Part of a small language model's weights: 16 layers, a variant of Muon for these matrices.
Each number is 200 + 30 x the weight over its row's rms, rounded and kept within 0 to 999. Layers, rows and columns count from 0. The size before them is the row's rms in percent of the matrix's.

# up: layer 2 MLP up, 512x128, rms 0.204, rows 7-23, columns 64-127
# down: layer 2 MLP down (transposed), 512x128, rms 0.0627, rows 7-22, columns 64-127
# gate: layer 2 MLP gate, 512x128, rms 0.203, rows 8-23, columns 64-127
up7,063,192,168,219,247,209,195,170,221,217,198,216,195,175,190,186,262,186,172,255,165,244,195,225,259,222,207,230,208,184,146,133,183,202,197,136,237,150,209,275,258,195,209,209,203,197,212,142,251,184,182,239,231,221,143,219,242,183,253,212,168,178,183,164,219
down7,061,197,285,172,172,255,182,202,188,202,207,184,173,209,220,219,150,254,278,158,206,242,224,154,164,195,180,200,213,185,254,221,219,184,241,183,217,224,194,208,176,220,181,229,230,186,205,244,189,164,207,142,219,180,176,154,143,225,201,205,201,215,208,226,204
gate8,068,218,127,231,221,195,208,215,246,197,180,186,162,225,223,186,227,198,208,224,215,226,219,210,190,133,185,190,214,198,163,205,169,298,185,195,204,156,185,192,135,168,201,241,181,159,196,183,167,228,209,202,236,233,204,232,220,195,295,266,163,223,208,243,184
up8,066,203,269,225,196,190,151,214,160,199,221,191,134,198,126,183,267,234,218,187,181,184,197,198,181,227,135,203,164,176,232,196,221,211,224,218,197,204,233,186,167,226,201,178,164,215,195,183,191,228,166,188,217,176,230,160,234,217,156,155,173,177,209,167,224
down8,059,194,169,163,199,193,227,161,258,177,210,213,181,185,177,235,232,193,191,176,195,175,219,201,230,225,175,205,200,161,171,185,202,246,147,190,228,199,222,228,213,178,167,160,258,208,164,231,244,172,210,195,179,184,149,228,205,220,211,203,224,199,174,201,200
gate9,131,189,244,198,211,251,184,195,255,270,223,214,115,198,168,198,208,198,188,165,203,211,206,204,203,199,214,170,177,207,169,219,215,186,208,245,214,162,206,223,213,177,200,169,177,214,201,153,251,196,198,208,199,177,168,197,203,246,194,165,210,200,202,229,206
up9,126,200,210,208,219,227,171,173,195,239,220,235,164,220,225,179,210,237,195,223,177,223,209,207,248,213,168,181,203,198,192,210,254,205,191,187,200,101,235,202,239,164,152,181,191,188,184,126,240,168,197,232,177,207,170,219,207,239,201,132,195,202,209,236,214
down9,116,203,176,202,183,197,217,172,263,205,209,191,202,195,173,211,188,222,216,175,195,203,212,228,185,184,240,207,208,216,198,191,165,248,184,186,244,190,185,198,218,164,276,200,201,244,266,203,245,176,242,146,193,144,185,189,240,136,230,273,237,179,206,194,213
gate10,091,202,221,219,206,162,202,198,190,158,205,183,217,243,196,239,192,189,187,235,180,192,269,209,234,190,234,168,226,171,178,221,159,252,195,211,175,153,265,180,115,199,179,240,190,171,211,246,187,197,168,184,164,244,162,177,159,169,234,206,183,221,214,188,178
up10,087,181,181,203,228,273,172,201,220,246,133,237,178,189,222,170,178,218,208,146,198,215,135,184,200,210,189,201,192,214,212,223,209,206,199,163,237,196,159,227,266,179,188,146,243,251,180,171,185,179,197,191,246,203,254,227,234,204,191,200,250,206,212,249,223
down10,080,250,268,205,208,236,243,240,215,206,203,205,203,213,197,181,282,239,161,195,196,240,237,174,227,214,191,233,174,191,213,211,178,219,211,211,188,203,162,186,218,164,198,239,223,177,192,245,220,156,179,205,169,217,210,178,175,193,193,187,216,211,162,177,228
gate11,129,204,191,192,219,207,196,180,217,184,168,146,200,192,249,188,220,185,185,222,214,207,175,211,211,177,220,212,244,221,142,270,168,215,223,217,222,192,218,196,216,187,165,249,220,233,242,138,207,186,195,226,199,100,223,231,183,205,184,226,208,177,157,178,190
up11,120,212,174,166,201,197,188,183,201,179,174,167,229,192,231,174,192,202,171,240,213,215,198,229,182,173,224,188,225,260,147,248,169,193,198,197,207,209,230,161,206,192,173,235,201,221,217,162,232,198,215,236,213,91,198,254,183,192,182,257,208,178,173,184,223
down11,129,233,203,179,193,195,192,143,218,194,172,153,212,190,228,180,191,168,184,232,191,198,163,230,178,203,232,171,223,199,172,285,196,223,218,195,219,223,244,193,202,179,183,286,229,227,221,172,215,186,201,234,236,127,194,230,194,195,191,230,206,209,142,200,199
gate12,095,213,231,144,183,201,199,241,181,184,157,157,199,221,243,202,152,196,200,178,202,207,169,176,166,164,179,217,196,229,197,195,203,233,192,202,209,173,149,162,167,177,210,192,249,202,257,173,221,240,162,160,188,215,183,228,190,169,246,177,190,219,182,232,182
up12,102,221,198,236,213,167,161,139,184,131,251,230,165,197,186,215,209,160,249,180,218,183,245,207,150,225,134,162,202,233,247,214,221,154,205,198,195,208,199,195,180,262,172,140,120,213,199,199,160,198,152,271,169,237,197,225,213,220,203,211,204,201,156,196,190
down12,099,155,225,240,190,210,228,179,194,159,246,267,152,183,213,202,210,132,241,167,198,100,241,189,227,239,188,175,223,234,216,247,176,218,164,169,182,237,218,204,165,188,161,183,197,204,189,223,176,188,154,238,182,169,186,186,174,229,224,203,189,162,191,154,224
gate13,077,215,178,240,289,244,151,196,215,179,213,138,201,244,113,192,183,192,201,202,194,194,189,201,250,244,195,202,209,194,175,237,169,182,199,146,246,230,217,212,196,203,194,202,175,204,188,199,191,203,147,155,207,235,221,184,148,243,156,168,220,222,255,199,166
up13,077,181,208,153,168,220,194,205,212,201,218,237,193,187,226,175,199,244,179,183,175,193,172,192,182,190,203,196,164,211,232,134,233,208,198,176,179,202,223,194,207,201,195,183,170,186,207,189,171,162,225,210,197,198,146,185,255,221,235,200,200,181,172,261,293
down13,072,216,220,253,276,189,201,233,160,176,230,176,216,235,231,169,190,221,198,241,192,203,200,222,191,221,184,243,239,217,203,227,157,144,127,215,242,194,174,164,205,153,220,217,190,201,183,222,209,231,172,177,191,239,211,233,154,247,210,192,207,166,203,195,188
gate14,099,214,243,156,196,217,167,177,172,220,209,203,198,234,186,221,227,199,176,221,221,159,165,173,209,227,237,284,190,192,170,195,211,245,127,233,186,268,199,206,218,202,194,194,207,167,280,183,193,198,216,225,189,203,207,216,204,196,128,194,193,225,188,235,199
up14,107,219,186,214,135,180,207,216,234,188,173,232,209,177,225,166,160,172,207,226,214,148,240,186,189,198,219,167,212,225,223,216,182,212,240,220,236,180,178,175,151,243,195,208,209,242,143,259,223,220,266,180,212,238,258,215,224,174,257,213,242,250,164,187,165
down14,107,197,167,184,219,207,167,235,250,176,194,241,210,208,175,188,207,228,197,174,228,241,231,285,155,160,223,173,187,166,231,224,229,168,271,196,200,211,153,199,146,150,220,172,263,225,180,192,238,223,207,185,212,194,171,257,183,239,217,229,219,186,160,183,176
gate15,092,139,243,160,153,235,225,237,175,196,266,216,247,189,232,174,226,193,215,198,218,215,157,198,197,218,193,241,147,212,170,193,161,243,199,208,176,212,210,190,184,202,183,137,225,193,230,203,176,215,185,287,169,221,169,173,182,208,150,209,220,189,229,225,160
up15,103,248,184,249,153,173,189,148,206,235,166,232,136,178,196,224,172,202,219,234,164,170,217,212,181,121,224,226,234,190,191,212,208,165,226,230,218,196,202,188,163,219,221,211,158,207,164,192,204,189,235,181,216,145,228,257,225,204,171,241,185,201,123,230,241
down15,104,239,195,226,167,168,168,159,233,194,118,210,154,252,157,223,194,183,220,243,164,206,229,157,239,186,212,201,236,209,177,210,174,183,221,229,169,244,172,194,185,207,200,231,145,214,211,190,196,200,247,111,172,186,226,234,200,214,211,214,219,242,133,208,246
gate16,124,176,210,221,222,222,213,188,241,213,233,185,183,193,175,236,185,152,208,216,172,180,156,216,170,216,225,205,160,196,181,233,227,139,234,101,208,235,238,222,214,205,212,223,195,200,209,173,186,216,163,201,199,245,229,196,208,232,212,177,131,201,253,191,221
up16,119,172,198,233,233,215,200,154,199,221,226,202,170,210,195,205,161,153,208,252,159,204,204,207,203,202,205,194,169,188,180,210,227,141,205,108,212,235,231,170,187,182,234,200,196,197,211,162,178,218,207,194,218,271,230,222,192,244,201,211,159,217,252,232,163
down16,110,226,193,208,218,174,236,201,229,220,167,236,197,199,192,200,191,214,166,187,151,245,229,153,181,152,231,249,203,207,208,278,168,254,233,189,188,193,176,225,195,226,233,221,217,183,206,225,204,193,190,205,130,139,218,216,159,181,189,210,203,207,239,173,199
gate17,102,194,211,194,196,213,176,212,246,196,158,216,229,230,220,182,243,259,195,246,120,197,188,194,209,167,209,188,203,228,262,166,202,205,157,179,177,197,242,156,226,181,220,182,240,208,186,216,182,225,197,235,215,183,226,185,217,243,220,173,233,195,176,211,176
up17,100,237,182,198,210,186,227,187,148,217,232,186,189,164,186,219,153,145,208,166,283,218,196,198,192,223,197,207,195,170,155,224,174,187,220,235,216,209,156,239,156,208,190,217,138,232,198,203,227,185,222,163,185,209,157,216,167,141,181,250,191,209,231,162,218
down17,100,193,190,210,219,232,171,213,182,203,211,188,193,214,210,210,164,219,210,206,308,223,229,200,196,230,226,194,133,168,208,194,211,176,241,234,203,216,191,153,211,208,229,167,173,195,196,205,184,235,195,209,209,215,167,162,216,140,122,241,176,208,185,170,223
gate18,122,186,208,210,150,148,203,227,192,227,163,140,182,197,213,183,160,217,135,174,231,188,195,218,189,218,239,119,176,213,163,216,210,227,207,198,188,219,182,230,147,184,153,202,243,180,192,215,245,189,168,186,142,186,173,182,186,193,203,218,186,198,254,225,163
up18,130,189,188,161,147,154,180,195,180,254,178,159,191,168,182,194,139,200,136,174,208,176,218,224,200,193,183,124,197,241,167,207,209,223,214,220,225,176,180,217,176,172,158,147,194,169,184,197,214,193,151,191,150,164,179,231,207,195,211,201,190,197,228,213,153
down18,123,180,224,220,243,243,203,225,190,145,217,220,204,216,220,191,249,168,260,221,184,223,195,200,214,239,203,246,209,155,193,219,229,143,208,204,193,236,184,209,225,237,214,234,194,217,263,204,176,184,242,215,217,226,212,206,187,224,199,192,204,188,173,194,238
gate19,101,201,185,182,186,155,180,187,143,226,177,223,248,224,130,210,219,197,214,223,184,199,188,213,226,154,154,251,231,186,169,118,218,159,178,236,196,233,190,198,236,189,119,211,207,151,227,190,227,206,187,219,203,187,196,225,178,219,183,252,211,169,227,247,168
up19,105,209,180,201,207,185,178,183,159,238,188,221,222,225,145,200,231,186,197,256,210,188,175,233,243,124,182,226,226,190,203,142,202,198,206,232,200,224,201,193,241,172,118,214,223,176,236,200,231,191,226,198,205,225,219,260,176,218,191,220,189,177,220,251,185
down19,108,175,212,176,190,178,238,181,134,198,168,192,230,226,174,190,200,188,189,231,165,171,214,203,252,189,167,240,206,199,170,124,227,165,217,190,189,217,186,189,225,208,114,219,184,184,256,200,201,229,210,182,190,197,179,243,202,208,228,262,191,202,208,218,143
gate20,095,237,207,192,74,206,173,245,187,179,165,190,167,209,196,210,230,216,197,185,197,177,242,151,176,201,201,163,205,193,177,172,214,181,198,188,215,204,230,209,173,227,242,203,216,238,176,201,189,199,191,218,206,227,160,212,203,165,194,179,225,235,227,193,246
up20,086,207,177,192,185,227,196,167,234,210,235,196,206,174,183,190,228,205,179,257,206,208,194,186,210,239,244,200,195,148,213,221,191,215,210,211,250,207,213,203,197,209,238,104,179,173,184,213,173,169,173,222,207,227,242,164,182,226,198,198,235,140,257,179,155
down20,084,156,232,184,214,191,191,235,180,231,189,193,172,202,174,202,178,175,186,243,137,188,195,195,238,179,132,225,228,200,193,224,230,228,178,180,184,207,197,221,238,212,166,229,196,208,198,238,212,233,211,191,191,150,219,180,185,213,188,158,189,228,159,180,199
gate21,111,184,213,184,228,205,230,193,262,190,207,215,182,210,208,207,186,190,226,201,166,218,243,204,155,227,164,164,213,163,172,199,199,212,251,153,217,193,202,148,220,257,160,210,187,220,217,190,256,240,117,192,182,207,169,216,246,208,197,229,245,231,202,248,186
up21,104,203,198,165,194,202,184,212,135,179,214,226,174,195,212,229,250,206,217,187,217,205,159,139,239,198,226,227,163,260,300,262,195,194,207,210,182,199,168,224,169,130,194,222,207,223,184,203,131,229,215,164,227,190,210,207,206,184,216,187,141,221,226,163,207
down21,109,176,198,225,219,239,209,200,292,182,195,144,256,229,195,210,182,170,181,201,219,195,221,249,190,236,160,196,215,141,165,179,178,199,191,183,218,180,241,161,222,236,214,206,215,212,267,242,246,159,194,218,187,209,199,194,216,190,220,206,226,212,179,229,162
gate22,129,156,249,213,178,241,186,183,229,178,164,200,210,215,191,229,170,226,191,226,203,205,229,128,241,176,241,214,226,203,233,176,177,224,190,208,206,176,247,199,211,190,200,234,230,193,207,250,237,183,186,228,190,240,198,167,196,228,295,210,201,227,186,138,208
up22,115,179,188,243,208,178,158,228,236,215,239,238,228,171,188,184,202,178,167,225,174,205,165,194,206,164,167,235,206,202,216,209,209,197,221,182,248,183,208,140,203,193,215,227,203,182,211,135,212,203,186,285,173,184,187,203,220,171,185,229,224,136,194,217,194
down22,121,149,233,231,206,212,158,202,209,185,213,208,258,200,222,140,232,178,188,209,197,217,183,165,226,208,181,207,232,176,205,178,216,168,220,211,195,166,204,202,182,153,240,182,166,199,194,174,226,190,169,294,238,204,216,183,170,140,231,259,192,151,197,190,164
gate23,100,207,121,192,170,195,197,181,200,219,227,198,152,154,198,233,227,195,238,169,175,223,154,210,175,180,213,225,205,233,161,175,166,198,134,254,191,202,211,168,178,231,220,221,199,185,250,145,167,221,239,168,223,205,202,164,183,203,171,152,181,200,206,200,251
up23,092,181,181,194,188,174,213,232,209,216,213,200,194,161,202,207,241,222,241,200,189,244,158,201,188,168,187,215,187,200,187,204,177,181,187,271,165,168,198,159,203,221,193,208,165,195,197,193,191,231,239,176,245,236,196,184,146,229,178,174,213,237,194,200,232